Part of a small language model's weights: 17 layers.
Each number is 50 + 10 x the weight over its row's rms, rounded and kept within 0 to 99. Layers, rows and columns count from 0. The size before them is the row's rms in percent of the matrix's.

# layer 12 MLP up, 1024x128, rms 0.059, rows 38-65, columns 0-127
009:56 33 62 47 79 45 47 46 62 48 68 55 41 53 46 69 60 53 49 46 42 57 55 40 55 47 52 57 52 56 55 55 63 51 48 40 49 52 48 51 32 38 60 46 48 40 70 52 55 46 46 52 49 49 60 59 30 58 60 50 35 57 30 42 56 50 46 67 54 53 46 55 37 49 41 41 66 54 58 40 60 59 65 56 54 47 55 57 50 75 60 43 44 43 47 54 48 39 40 59 48 72 51 65 43 48 88 63 51 57 46 57 70 62 55 42 51 55 54 45 41 40 41 47 53 53 37 72
010:52 41 40 32 40 40 45 51 50 49 47 45 47 43 46 46 59 39 60 25 43 49 37 32 46 44 54 34 47 39 30 47 47 55 47 46 46 50 42 56 53 31 52 61 42 39 61 43 57 37 70 42 37 52 50 46 47 56 58 49 33 41 18 46 51 45 37 45 43 53 60 53 43 51 49 16 45 53 47 63 45 43 62 47 56 65 36 51 44 47 42 42 56 39 41 46 45 31 44 56 40 46 43 44 52 34 61 64 48 42 37 67 43 51 35 60 58 46 47 54 39 31 42 45 28 50 54 48
011:41 43 39 33 46 48 49 32 50 52 60 50 52 43 25 51 54 37 43 37 41 42 43 50 41 37 47 41 42 47 42 52 40 42 56 39 40 38 48 56 41 29 48 52 51 45 39 32 41 43 46 41 37 33 41 42 41 37 45 47 45 62 34 36 48 38 48 40 37 30 41 45 41 46 50 37 37 45 51 39 46 31 52 41 38 34 38 41 40 56 42 50 52 31 44 48 41 36 41 38 40 45 42 53 47 25 31 34 43 50 38 46 44 48 42 36 42 54 52 44 35 33 49 39 36 46 57 36
161:54 36 48 62 59 43 43 54 54 52 48 48 38 62 42 66 65 48 61 63 33 47 49 44 65 49 58 40 54 48 70 63 60 45 49 47 43 40 52 48 41 33 54 32 42 61 43 41 72 58 45 52 49 59 44 66 73 56 41 48 39 44 52 52 48 65 53 44 40 59 45 52 51 27 52 50 40 55 46 59 50 48 57 33 45 47 48 52 63 47 49 58 76 50 76 57 60 38 32 38 35 67 51 46 50 46 52 33 39 54 50 37 40 56 56 36 40 59 56 56 68 52 35 43 52 65 50 63
007:61 43 52 61 56 42 48 41 51 40 58 43 52 25 54 46 61 51 51 65 47 56 50 54 67 60 62 46 61 50 40 56 57 67 44 54 56 31 44 39 57 63 55 52 49 66 54 54 49 56 33 58 58 53 51 53 47 54 41 49 67 52 55 49 46 55 43 57 65 55 51 27 35 34 40 76 41 60 52 34 46 53 48 46 43 35 53 45 48 54 60 48 33 62 58 56 55 59 51 62 52 72 41 50 49 71 43 60 38 64 64 43 57 41 58 44 37 43 43 48 69 50 62 59 28 58 23 51
144:34 40 63 57 59 46 61 34 52 47 53 45 43 47 69 64 73 43 69 61 67 70 41 47 51 52 61 59 52 35 53 52 49 31 66 66 36 57 68 55 43 42 51 46 45 61 58 46 51 52 36 56 57 51 54 56 59 66 49 60 37 60 41 39 40 41 48 51 59 56 40 56 49 60 52 50 54 52 31 56 48 63 44 37 46 52 48 41 50 33 59 50 40 40 33 48 45 40 41 32 28 34 50 52 44 70 51 53 63 56 49 45 39 57 57 53 59 54 40 48 57 71 50 56 32 63 55 46
009:70 48 36 73 39 55 56 43 60 49 54 57 70 36 56 47 42 60 61 38 57 26 43 69 50 47 58 32 47 51 40 50 64 57 48 49 35 43 40 53 74 44 57 51 53 52 68 44 45 56 48 53 43 48 47 48 45 32 55 47 47 56 49 61 64 59 58 43 63 48 46 55 53 46 41 41 46 67 48 60 62 51 46 47 54 51 42 35 72 42 30 51 66 44 38 44 38 40 52 33 52 57 56 41 67 34 57 47 53 54 37 51 50 49 43 73 48 53 52 57 67 56 39 41 50 60 70 54
008:56 34 45 67 60 59 41 41 47 61 55 38 50 51 28 48 54 66 40 36 45 55 42 38 24 55 56 24 50 42 38 57 53 58 48 47 50 47 57 52 78 61 43 49 51 59 45 65 45 36 51 60 30 45 44 46 23 52 44 45 56 43 40 66 59 38 46 42 53 50 47 44 52 45 57 53 49 43 54 46 47 49 39 45 32 36 49 27 35 58 45 41 46 54 28 49 41 44 54 42 55 62 38 56 47 46 46 45 40 55 45 38 56 55 50 39 43 40 51 58 75 60 34 41 56 50 45 56
190:54 61 48 30 47 54 32 59 68 57 41 63 45 66 50 50 51 31 48 58 46 54 60 66 35 54 57 82 49 60 48 62 51 39 53 54 77 56 47 68 63 55 57 49 52 59 44 38 39 68 41 61 61 65 50 41 60 57 34 52 46 49 47 50 57 42 41 61 42 45 39 45 46 51 47 50 46 51 48 49 54 45 61 54 51 43 58 52 57 62 47 61 41 21 66 32 53 38 51 55 36 54 34 39 46 56 40 63 50 47 45 56 46 46 54 65 36 47 46 47 40 59 55 28 55 48 40 58
182:52 58 48 39 50 60 39 41 54 64 71 60 47 30 81 51 40 46 54 56 64 63 58 44 48 71 48 68 45 47 53 62 47 44 37 32 62 42 63 56 53 66 46 35 49 43 84 56 52 34 41 55 30 64 46 48 40 37 49 52 42 76 57 35 59 51 56 46 45 32 55 59 51 40 42 49 56 59 52 51 54 44 34 55 57 48 36 57 56 55 52 54 37 53 56 32 56 56 47 58 50 55 57 43 57 44 43 56 48 46 42 52 49 50 59 53 56 55 40 48 43 45 46 42 40 33 50 41
009:60 50 44 28 59 33 35 64 41 45 53 38 53 51 51 75 49 35 63 49 25 56 33 41 40 57 51 48 29 50 50 41 51 35 52 41 54 40 58 41 43 41 48 45 43 42 49 55 50 44 61 44 48 57 55 58 42 55 49 59 27 29 47 40 47 57 44 42 40 44 49 36 45 46 52 40 42 44 58 56 62 38 44 53 66 48 54 52 34 49 71 40 40 57 38 40 45 33 47 54 52 35 37 54 55 34 48 44 53 54 38 60 60 67 52 65 56 45 62 54 58 37 62 53 38 48 29 47
011:59 58 32 50 48 46 55 36 65 40 67 69 57 56 51 59 56 44 50 46 57 29 45 70 53 36 57 48 50 43 51 44 61 34 57 41 36 35 46 53 40 33 45 44 48 49 67 48 45 48 26 52 35 45 45 53 48 38 50 49 24 57 56 50 43 61 49 48 34 35 48 27 42 41 38 53 41 49 54 48 57 35 50 50 58 34 44 32 63 40 43 57 68 37 53 42 44 57 52 54 38 43 44 45 65 40 47 53 53 49 44 47 35 69 54 62 50 66 48 39 47 55 51 39 39 59 68 50
014:50 46 38 38 35 46 43 56 36 45 40 36 41 32 44 34 40 35 41 37 42 38 41 45 38 47 44 30 37 43 38 42 37 34 41 47 48 44 39 46 45 42 38 51 44 49 38 41 46 55 51 33 36 40 45 43 49 42 38 50 45 39 41 46 47 44 41 37 41 43 46 39 48 49 52 35 38 44 44 49 39 35 39 38 42 44 40 46 33 35 38 54 44 39 41 43 38 30 43 47 45 46 42 48 50 42 26 34 41 47 38 46 33 40 38 48 44 33 52 55 46 48 42 43 28 42 45 28
182:53 47 54 41 48 56 61 48 64 53 36 54 61 45 54 37 73 45 48 59 40 45 51 48 48 53 48 55 34 59 59 55 48 54 54 40 52 39 48 62 44 54 56 38 33 62 52 55 58 57 41 32 51 43 61 45 46 49 43 53 32 60 35 39 55 69 29 38 44 48 51 41 43 48 53 38 56 59 42 49 45 62 60 24 55 60 62 43 57 61 46 44 61 56 60 53 52 53 40 59 49 14 67 39 52 59 74 46 55 34 44 54 48 77 64 35 58 58 41 49 57 47 44 45 49 53 46 65
011:48 61 46 59 61 56 39 52 46 51 53 35 51 66 51 33 32 52 51 63 43 49 44 43 37 58 64 39 53 37 51 49 47 51 49 57 46 43 45 39 65 60 32 34 52 54 39 61 34 41 29 51 58 70 50 37 46 47 33 53 61 45 63 63 53 59 46 41 31 53 60 28 56 45 57 66 58 49 38 49 68 38 35 45 43 34 50 31 49 30 52 52 43 53 40 34 57 39 42 48 58 55 58 54 44 57 32 46 50 48 50 34 32 65 46 61 44 41 51 48 63 68 54 50 62 39 53 52
015:68 54 50 55 61 45 41 50 70 46 63 62 62 77 55 64 44 47 55 53 44 34 58 65 57 45 61 46 53 51 55 53 66 44 57 40 35 39 47 59 38 45 51 43 52 47 70 54 50 52 34 46 42 43 51 53 56 52 58 59 25 54 52 57 69 70 46 54 38 37 47 35 51 49 46 54 58 52 50 52 72 43 56 54 75 40 50 41 62 48 43 53 57 46 52 47 49 40 56 58 39 45 65 55 54 45 73 70 55 59 37 57 46 71 56 74 49 56 41 56 52 46 60 41 40 60 55 49
011:51 26 43 47 52 41 46 46 42 56 43 46 40 47 55 58 41 45 51 24 40 48 43 34 32 39 59 29 37 43 36 49 52 45 44 44 48 44 37 28 54 32 42 44 43 37 53 51 44 35 37 48 44 58 46 43 33 57 53 45 44 42 32 58 50 40 35 42 56 41 57 33 46 48 53 21 63 45 41 58 48 37 49 37 57 29 42 49 40 49 42 45 55 42 43 35 44 31 50 55 49 57 40 54 40 52 67 50 41 47 29 51 36 50 50 57 51 37 39 50 40 47 39 40 43 40 42 61
009:70 55 53 55 63 50 56 60 63 57 64 63 61 72 59 41 57 57 45 60 55 45 53 62 54 58 68 45 59 57 61 43 53 56 69 49 52 46 57 60 56 65 52 57 59 58 68 61 44 72 56 56 41 48 48 62 63 46 57 64 45 47 65 58 57 61 57 43 56 42 50 57 59 53 61 57 55 49 56 52 62 57 53 44 68 76 51 55 47 48 41 57 64 68 58 48 52 56 77 58 43 38 48 68 50 58 51 69 60 60 49 58 44 65 47 63 57 59 60 61 61 54 69 46 36 60 61 50
012:36 50 54 54 40 66 60 49 29 63 40 52 46 55 44 34 54 69 50 49 57 58 53 36 39 53 42 46 59 44 53 44 46 60 52 59 67 65 55 59 76 58 53 57 54 50 42 61 44 46 63 60 49 57 45 45 37 59 42 50 85 51 57 48 34 42 60 43 54 55 58 59 61 52 72 62 49 50 59 52 30 61 50 41 32 66 56 40 45 44 60 44 52 56 57 57 49 60 38 43 57 50 47 60 51 59 36 55 48 36 65 43 62 33 45 46 57 52 42 54 58 66 33 59 65 39 54 63
136:54 40 47 51 66 59 62 57 46 42 64 64 44 59 49 48 54 59 60 48 50 42 58 42 67 48 71 40 42 50 37 44 46 67 39 38 38 66 35 60 51 76 58 49 43 57 41 51 51 50 49 49 45 57 56 57 55 37 43 49 43 46 55 49 41 43 54 53 53 58 42 29 38 50 42 56 78 50 59 50 50 71 47 52 41 57 51 39 47 63 55 25 73 41 48 53 48 67 41 39 35 39 66 53 66 62 39 39 40 62 47 57 45 51 56 44 30 71 56 49 49 52 60 54 58 44 59 49
010:61 65 42 55 50 66 63 52 57 54 67 49 56 43 44 66 58 61 60 52 44 56 52 63 48 59 63 55 63 50 48 53 62 67 61 54 52 54 51 64 72 47 63 59 55 60 55 64 53 58 73 48 57 72 59 52 47 58 51 59 78 63 52 59 52 62 63 64 63 54 56 66 51 48 61 62 50 58 65 49 58 50 55 48 51 65 57 49 47 50 47 57 60 55 53 53 45 54 45 67 55 77 60 63 67 60 52 57 44 66 61 56 65 58 51 59 51 45 62 64 67 60 53 53 44 65 63 54
010:73 51 60 50 59 45 46 50 56 60 56 53 59 69 57 72 48 63 61 47 36 53 53 58 50 46 51 44 45 60 52 47 60 61 59 46 47 46 53 39 56 46 61 47 46 44 72 52 49 50 74 52 47 49 54 66 59 65 57 58 43 48 59 47 62 54 48 49 56 49 52 58 61 56 58 45 66 51 52 58 80 52 57 51 75 69 53 57 54 63 49 53 68 64 42 40 51 53 69 63 48 53 51 65 48 55 78 73 55 56 47 67 59 63 50 62 54 51 51 62 62 36 66 45 50 54 49 63
008:52 53 49 73 50 60 75 43 59 47 59 58 57 37 54 69 57 51 58 46 51 68 63 72 53 47 64 54 53 44 46 71 73 66 34 46 47 50 34 55 59 45 48 47 56 58 55 65 66 48 52 51 64 58 56 53 46 61 57 51 57 58 61 59 53 56 53 63 69 54 49 63 45 52 45 39 62 59 64 55 53 54 60 61 60 45 59 55 68 65 45 47 60 42 50 43 59 49 45 41 54 69 56 45 55 40 67 59 52 61 48 48 65 58 59 72 56 46 44 59 52 58 54 45 66 61 60 69
124:43 49 59 48 73 34 47 40 52 31 54 43 75 61 39 63 79 53 54 57 47 43 55 49 48 39 50 51 49 43 60 53 55 63 57 34 33 38 50 55 54 55 62 51 51 64 61 64 50 67 47 26 39 39 48 63 56 45 39 39 48 40 56 43 48 53 44 61 49 62 66 37 43 45 54 43 51 61 38 35 49 46 55 54 60 46 44 60 60 51 53 48 61 57 44 56 62 47 51 58 46 37 83 64 41 51 43 39 61 44 40 35 40 47 68 54 43 46 56 51 46 56 40 59 61 41 43 56
010:41 40 48 35 47 34 43 59 56 37 42 35 49 51 44 43 39 32 45 38 29 53 47 32 53 58 57 37 43 52 42 44 38 55 44 47 47 46 33 28 35 46 35 46 44 41 39 48 45 50 57 37 60 55 45 52 53 61 51 58 37 44 45 46 48 39 28 42 51 35 50 48 41 58 49 27 53 59 33 50 43 43 50 42 72 54 46 57 42 54 44 45 38 46 42 42 57 32 52 60 44 49 39 60 31 47 60 52 53 54 31 56 41 41 48 53 49 25 40 64 54 32 59 47 32 42 34 42
121:56 60 55 42 74 50 35 59 40 63 61 65 59 59 51 58 61 19 52 55 50 53 45 52 56 37 65 62 51 61 54 50 65 43 29 39 36 50 41 41 55 45 75 31 73 60 46 55 45 73 43 59 45 45 47 56 53 32 50 52 31 49 56 57 55 46 35 56 46 49 56 43 51 59 40 24 42 45 54 57 50 38 72 35 52 41 46 62 46 53 54 48 40 39 39 58 49 46 50 48 54 55 63 57 39 58 44 50 57 42 46 48 51 50 55 55 34 58 37 46 53 34 47 43 55 56 57 54
012:61 57 50 46 60 41 51 58 72 42 65 50 48 53 48 57 49 35 54 40 43 53 50 49 69 51 77 37 54 48 54 55 61 66 54 50 54 37 42 56 47 42 38 53 53 48 58 55 54 60 49 45 58 64 48 55 51 65 58 62 41 54 52 56 55 58 32 42 49 39 56 42 41 52 61 37 56 66 53 57 56 26 66 38 68 40 49 56 43 59 47 46 52 45 55 43 53 36 54 66 45 49 52 69 49 43 63 63 45 67 35 60 45 76 54 80 55 45 46 62 52 47 62 57 23 48 51 53
010:50 62 41 32 54 58 64 65 77 50 76 55 55 60 36 63 52 51 45 48 52 56 59 71 67 59 63 55 70 51 66 59 40 41 59 41 52 57 44 61 48 46 46 55 48 54 52 62 60 60 49 44 65 54 55 57 67 61 59 57 50 60 53 65 40 53 41 59 39 43 52 61 47 58 68 45 54 64 65 47 41 48 52 45 73 51 58 37 46 66 53 61 59 41 52 62 57 53 42 68 58 58 59 68 57 42 58 56 50 59 44 59 54 69 55 55 66 60 53 60 45 47 47 56 39 57 55 57
# layer 12 MLP down (transposed), 1024x128, rms 0.0523, rows 38-64, columns 0-127
006:32 56 47 58 46 41 50 54 49 39 48 35 55 44 44 45 30 55 44 63 50 46 33 48 65 41 43 46 48 38 48 54 51 68 51 71 54 41 33 57 59 55 38 41 55 51 58 44 52 43 53 49 71 55 44 53 49 42 51 53 54 60 61 61 51 51 50 49 47 26 53 43 39 52 56 33 38 44 47 47 54 31 57 37 42 56 46 31 49 40 17 58 54 56 65 58 48 65 44 36 32 49 60 37 53 56 26 63 61 41 43 29 49 47 53 40 41 39 51 43 53 49 57 66 52 26 47 48
008:53 44 53 60 61 49 65 45 62 42 47 54 46 41 41 48 50 53 48 70 52 52 43 57 50 66 43 60 60 72 61 57 48 42 49 59 69 52 68 57 54 63 36 49 54 52 39 58 56 52 18 52 54 48 56 47 34 46 51 53 48 55 77 44 44 61 56 54 47 49 47 54 49 60 62 57 49 48 53 44 77 50 37 47 46 10 59 51 55 56 52 50 52 65 53 53 50 66 51 39 60 53 61 46 64 71 48 62 52 48 61 46 60 52 64 49 42 54 52 65 64 69 58 62 53 53 51 52
007:57 50 54 38 54 34 43 64 48 36 39 43 32 58 56 47 46 32 44 51 44 56 30 53 33 50 41 46 46 50 26 38 61 44 33 43 46 51 54 35 47 55 46 42 56 54 49 59 65 41 48 48 51 50 63 47 60 56 52 40 46 40 55 75 36 46 54 52 58 72 40 32 40 43 52 49 34 58 57 41 50 51 49 44 52 55 59 36 35 23 62 50 51 54 42 62 50 51 50 74 30 35 49 49 48 53 52 64 63 27 57 48 39 47 51 46 42 48 56 53 55 54 49 37 68 38 35 57
178:43 42 48 52 53 58 51 61 44 50 41 56 48 56 42 47 42 64 58 42 53 41 43 47 58 36 39 60 51 59 45 35 58 35 36 48 51 52 63 45 55 65 47 58 40 37 25 74 46 55 34 50 59 56 37 66 59 58 36 48 41 48 56 57 39 42 38 42 36 60 68 38 63 53 44 30 53 35 56 49 60 49 51 63 55 23 53 43 42 55 58 59 41 63 38 44 58 47 60 62 54 70 63 65 50 52 51 53 50 51 39 53 46 53 50 76 36 38 45 65 53 47 51 61 73 43 42 51
006:54 59 32 34 42 46 69 45 40 56 68 51 57 59 61 54 41 56 40 52 50 46 58 50 44 61 58 40 35 33 51 52 50 34 51 61 41 47 63 58 53 43 51 56 48 50 45 46 47 58 60 54 49 40 37 69 52 43 59 41 34 52 35 54 61 38 58 47 42 36 66 57 63 50 39 34 64 34 48 70 42 61 50 49 43 66 49 50 45 56 54 62 58 28 57 48 49 48 70 35 40 29 46 38 56 34 43 52 61 43 49 57 49 52 49 56 52 51 71 20 54 54 48 52 70 50 52 51
154:40 41 61 61 58 58 50 43 43 48 52 51 38 48 43 53 40 48 49 37 39 51 35 50 49 33 56 66 56 62 34 39 53 45 51 60 66 53 43 34 47 54 40 57 47 46 41 53 52 69 29 62 35 54 58 52 40 52 67 53 58 50 63 44 54 56 50 55 37 45 51 44 59 53 39 29 51 50 59 58 48 47 45 79 60 41 51 61 39 33 47 65 55 64 39 54 44 44 33 55 32 62 53 50 47 36 53 40 62 62 44 52 61 74 36 59 52 42 52 67 56 37 62 54 42 58 27 56
008:48 51 56 34 59 62 50 57 30 52 48 52 39 71 53 59 72 49 45 57 38 75 60 45 58 61 53 46 33 55 66 45 50 34 64 43 57 55 73 49 32 56 53 44 44 50 46 60 50 53 52 52 41 52 65 42 48 60 44 58 59 51 51 52 45 44 39 55 42 51 65 31 46 45 65 59 57 34 49 43 43 51 43 37 43 58 60 60 26 63 70 52 52 64 48 48 69 49 66 66 42 37 54 64 51 66 39 48 48 46 44 53 37 51 63 33 44 43 59 48 45 46 57 65 41 44 48 39
005:47 69 69 29 43 47 56 66 55 38 55 56 49 62 52 65 65 51 43 73 37 50 52 50 59 52 49 45 33 49 54 38 39 57 60 56 49 42 51 66 33 46 62 49 49 51 61 45 42 51 40 49 63 45 50 50 60 55 70 46 46 58 66 56 39 44 57 54 48 59 60 29 54 53 53 35 63 50 48 71 41 41 65 33 40 78 60 56 47 51 55 66 61 45 49 55 53 62 49 65 57 47 52 57 44 55 41 53 56 47 52 53 35 43 50 32 40 52 69 34 38 46 58 61 47 53 38 65
188:34 31 53 44 28 68 63 42 46 39 24 43 42 53 51 44 55 67 61 40 59 62 54 43 54 65 56 38 34 59 36 69 55 41 58 54 31 48 54 42 51 35 34 54 52 54 44 57 59 45 33 62 49 36 45 72 63 54 41 46 60 54 54 50 47 64 52 53 53 49 60 37 57 48 57 48 53 47 60 42 60 41 54 41 52 47 66 50 43 47 46 43 53 48 37 54 58 64 55 48 58 54 50 54 43 60 55 39 47 55 49 46 58 32 44 60 75 46 38 42 53 53 32 50 53 47 71 71
153:49 46 66 58 18 56 61 47 51 53 31 48 43 47 39 39 60 52 50 27 39 53 61 55 45 21 50 49 49 47 40 47 46 42 47 72 64 52 66 52 45 52 32 50 55 39 41 53 55 58 37 59 53 57 57 59 61 48 45 50 57 58 54 55 58 53 45 54 43 58 56 46 35 54 53 49 54 31 49 54 54 61 73 58 58 68 59 31 66 31 45 55 55 77 45 58 58 61 50 57 53 55 48 55 41 43 39 44 36 50 35 53 34 45 43 50 54 49 51 59 63 55 35 50 57 56 31 43
008:49 52 52 51 54 65 63 40 67 64 52 56 38 41 55 32 52 60 41 57 66 48 42 61 55 55 55 67 61 51 55 66 32 66 48 59 53 54 57 45 75 53 46 53 63 54 51 49 60 51 33 49 38 45 35 50 62 49 54 48 47 51 78 56 59 60 52 51 43 55 48 69 37 54 53 61 52 53 48 71 68 61 41 43 29 36 46 59 60 45 35 46 58 46 43 50 46 54 43 59 54 60 59 22 43 32 49 55 48 40 65 44 49 27 50 39 45 42 48 66 51 44 55 47 47 58 51 52
007:50 58 56 31 45 62 58 43 28 56 45 35 49 57 52 48 49 55 51 35 46 73 59 41 54 66 59 52 32 59 46 44 47 37 52 44 42 57 61 45 52 34 57 54 55 48 36 42 44 50 49 41 51 55 60 32 62 50 40 57 73 38 27 55 47 41 22 56 44 42 40 56 56 46 60 60 37 54 33 43 48 61 35 36 51 49 54 57 33 53 54 47 34 65 51 58 59 35 48 65 39 38 59 62 41 59 44 50 58 38 43 54 38 36 57 42 46 29 49 52 43 57 51 51 62 39 47 38
007:56 43 37 43 48 44 50 45 54 57 45 65 40 53 54 44 54 31 50 60 48 41 43 62 41 47 55 54 50 50 44 46 38 34 41 37 46 44 58 51 49 61 47 44 57 37 39 51 58 29 41 50 34 40 41 43 45 54 55 35 30 56 73 42 37 47 63 45 49 79 40 49 38 45 62 64 51 69 45 52 52 42 43 52 26 55 43 58 51 42 64 36 51 46 34 44 45 46 47 19 54 36 42 40 43 50 67 39 40 48 45 54 53 41 51 45 48 56 51 52 45 25 34 57 40 65 47 63
173:41 44 42 48 31 58 57 58 66 49 59 45 55 51 63 24 54 45 61 30 77 47 51 52 47 37 26 40 67 65 41 58 49 60 42 39 56 60 49 36 62 57 36 51 53 48 43 51 57 49 62 63 26 60 55 62 46 42 28 44 58 50 57 50 43 38 59 62 67 53 51 36 40 57 55 49 53 50 55 57 65 47 55 55 39 50 49 67 41 44 50 54 31 50 56 46 57 35 34 49 52 47 47 60 33 52 33 68 46 49 58 51 64 46 36 48 56 50 58 48 62 53 34 56 52 53 49 46
009:56 58 56 51 36 42 55 42 68 53 35 57 52 40 64 65 68 55 51 43 58 57 53 45 68 44 54 61 36 49 49 50 38 54 58 29 42 54 46 69 50 40 70 49 54 41 64 34 41 60 77 41 37 29 45 56 58 68 60 51 50 57 46 46 48 33 36 55 51 48 43 59 63 47 55 36 50 51 51 57 25 54 58 56 47 58 43 62 56 67 55 52 47 34 55 50 40 51 55 55 62 56 47 56 43 50 53 34 41 60 60 66 59 42 58 38 43 65 50 30 31 44 45 53 40 56 47 50
009:44 52 63 39 45 72 56 51 39 60 33 43 58 34 52 52 49 58 58 51 56 59 43 47 64 57 64 75 33 50 54 56 59 37 52 52 49 65 60 40 54 48 44 46 61 67 45 52 52 50 66 50 67 53 49 62 58 55 46 57 71 42 54 59 42 35 46 68 53 50 56 58 46 53 58 61 46 40 36 49 42 57 40 36 45 63 43 60 49 66 58 54 42 40 59 59 63 43 56 62 54 50 64 48 35 62 24 38 56 30 62 55 36 38 57 27 42 37 57 49 40 56 48 60 48 49 59 46
007:46 65 53 60 50 54 52 43 59 37 49 47 60 38 39 42 70 52 46 81 53 42 41 47 62 70 46 73 48 63 63 48 61 51 52 62 44 55 57 75 46 61 55 54 54 53 42 35 44 43 55 45 63 49 49 42 40 39 55 47 45 55 82 36 39 51 42 63 41 48 40 47 51 56 63 50 33 43 43 40 48 41 41 47 36 47 41 46 65 64 43 51 51 55 55 58 40 64 43 30 58 48 65 42 51 60 27 60 55 58 50 51 65 39 54 35 38 50 50 54 43 43 62 56 47 46 53 38
007:54 64 54 41 37 67 62 44 31 71 49 43 49 52 44 56 48 55 71 33 40 50 55 44 56 58 57 65 38 59 53 66 55 31 45 48 57 68 60 37 61 40 50 40 46 57 42 51 58 45 39 51 48 46 53 52 73 45 61 55 68 53 56 58 47 44 61 67 48 64 66 57 45 51 57 62 45 53 47 67 47 53 53 50 35 43 48 52 58 60 68 52 44 38 42 61 49 36 46 81 57 49 65 49 50 52 54 35 40 37 60 65 40 52 48 39 53 39 72 59 45 48 48 44 54 57 60 64
008:48 50 50 67 47 32 34 57 64 45 57 52 42 49 44 51 56 42 45 22 34 40 41 56 43 50 31 42 49 49 35 44 38 52 46 43 40 33 48 63 36 36 33 45 31 44 51 48 47 55 29 40 48 43 51 47 52 42 59 45 39 45 47 43 42 50 36 34 58 41 40 38 58 52 44 53 49 52 50 55 52 44 60 57 59 18 43 61 45 63 48 51 38 70 31 42 35 61 37 71 61 56 41 46 57 49 65 50 39 59 47 38 31 63 53 54 48 55 43 41 44 58 55 44 49 61 45 55
140:42 50 42 42 51 44 52 33 62 40 56 42 52 48 43 47 38 51 46 25 42 49 52 50 48 36 52 52 47 59 50 52 39 30 63 60 54 44 61 41 40 43 44 50 36 50 63 50 36 45 20 59 32 47 57 57 49 49 62 43 47 41 58 43 56 60 56 67 44 58 50 44 54 57 56 33 51 56 49 60 45 44 52 62 67 35 43 53 52 50 33 66 40 57 54 54 46 50 65 57 47 60 49 54 47 23 58 27 61 50 48 67 49 45 30 68 65 45 64 67 54 41 68 63 60 58 51 56
006:61 43 44 34 50 29 53 62 49 49 57 66 38 72 60 57 62 40 35 53 55 55 63 64 45 58 57 53 41 50 35 43 42 38 38 46 51 45 55 49 33 56 42 41 47 37 46 55 68 57 48 54 50 41 33 54 56 54 60 41 37 48 73 56 57 51 47 40 43 68 44 28 49 62 57 57 65 56 54 65 44 48 52 51 49 57 52 71 35 53 57 48 62 65 56 55 57 66 52 40 44 50 41 41 52 57 44 56 48 51 57 52 39 53 59 40 35 75 64 29 57 51 50 67 62 39 36 49
007:46 60 54 51 50 70 58 47 47 45 45 42 44 33 48 46 53 58 45 59 61 48 40 54 49 70 61 72 52 54 57 65 53 42 37 63 62 59 44 47 51 44 40 41 53 67 48 66 58 51 49 58 59 49 55 51 43 41 57 54 54 51 64 50 52 62 52 67 48 53 63 60 33 53 63 51 43 51 58 69 35 55 41 40 40 43 49 48 60 50 47 52 61 30 61 57 46 61 54 66 54 51 71 26 43 44 19 41 38 36 67 52 37 32 55 32 39 43 64 62 51 49 55 47 41 46 44 39
006:41 42 53 46 58 35 42 59 41 40 51 56 43 55 44 58 52 59 42 56 57 51 50 26 49 55 54 51 52 53 46 32 56 59 63 64 47 46 49 61 36 67 58 48 52 45 59 52 38 47 38 56 50 44 48 48 40 49 34 46 45 45 47 46 66 38 28 51 38 47 53 36 48 52 65 46 53 37 46 20 46 47 46 46 58 46 57 41 47 44 54 48 53 80 75 61 54 49 62 42 47 40 53 45 61 66 40 67 68 49 57 55 56 42 49 37 31 54 50 29 47 52 45 66 44 32 35 30
118:43 49 38 37 44 55 42 53 45 40 58 51 43 52 45 33 58 51 42 27 46 45 51 36 47 38 45 39 55 48 50 54 39 46 59 65 55 62 57 44 49 54 31 46 53 40 46 49 35 26 76 62 59 48 46 59 44 48 49 42 63 45 51 37 47 41 79 44 60 66 55 43 55 61 47 63 30 54 65 57 40 57 67 47 35 56 52 42 55 48 51 41 53 49 68 62 47 52 48 24 63 44 37 44 53 58 53 55 41 33 74 48 62 62 47 40 66 49 48 53 55 50 46 46 56 51 63 64
007:57 49 46 62 51 51 45 53 42 53 38 59 61 29 47 48 42 62 46 66 47 44 44 41 47 49 47 62 48 50 53 53 60 44 37 54 45 61 52 57 60 53 50 43 57 61 52 56 56 41 38 52 39 40 36 59 41 45 51 39 36 58 70 45 56 51 59 64 43 60 55 56 51 50 50 48 35 32 53 44 48 51 47 57 40 21 44 44 64 42 50 47 43 34 56 55 38 61 46 09 51 49 59 23 52 48 19 51 50 39 80 56 61 46 39 41 41 53 53 44 43 47 48 50 54 55 50 41
103:30 41 48 52 34 63 55 57 31 41 53 41 57 55 39 37 53 57 49 26 53 34 50 44 58 47 41 48 58 52 59 62 46 38 56 47 44 48 54 41 55 62 40 52 61 47 48 55 42 43 35 46 41 39 44 49 55 59 53 54 66 42 53 41 42 30 60 53 76 62 44 49 53 68 60 63 54 45 49 47 51 48 49 46 39 53 53 43 49 41 62 47 57 46 65 59 44 75 62 33 64 51 43 38 58 56 47 49 26 29 79 50 53 56 51 39 73 46 40 49 59 54 55 47 48 41 63 44
009:54 51 50 51 44 48 56 54 41 61 40 52 56 50 58 48 46 57 47 76 53 43 42 53 40 69 54 69 30 54 37 48 54 39 38 57 42 59 61 53 59 53 50 45 55 56 44 52 54 46 20 44 38 42 41 59 51 40 46 37 34 44 69 54 38 39 54 66 47 65 40 58 53 57 62 49 38 37 45 39 51 48 44 59 40 31 46 49 62 52 57 48 47 56 52 60 49 52 49 34 47 48 59 31 57 56 32 58 64 35 89 57 60 36 48 31 46 49 58 43 49 49 55 52 69 54 53 52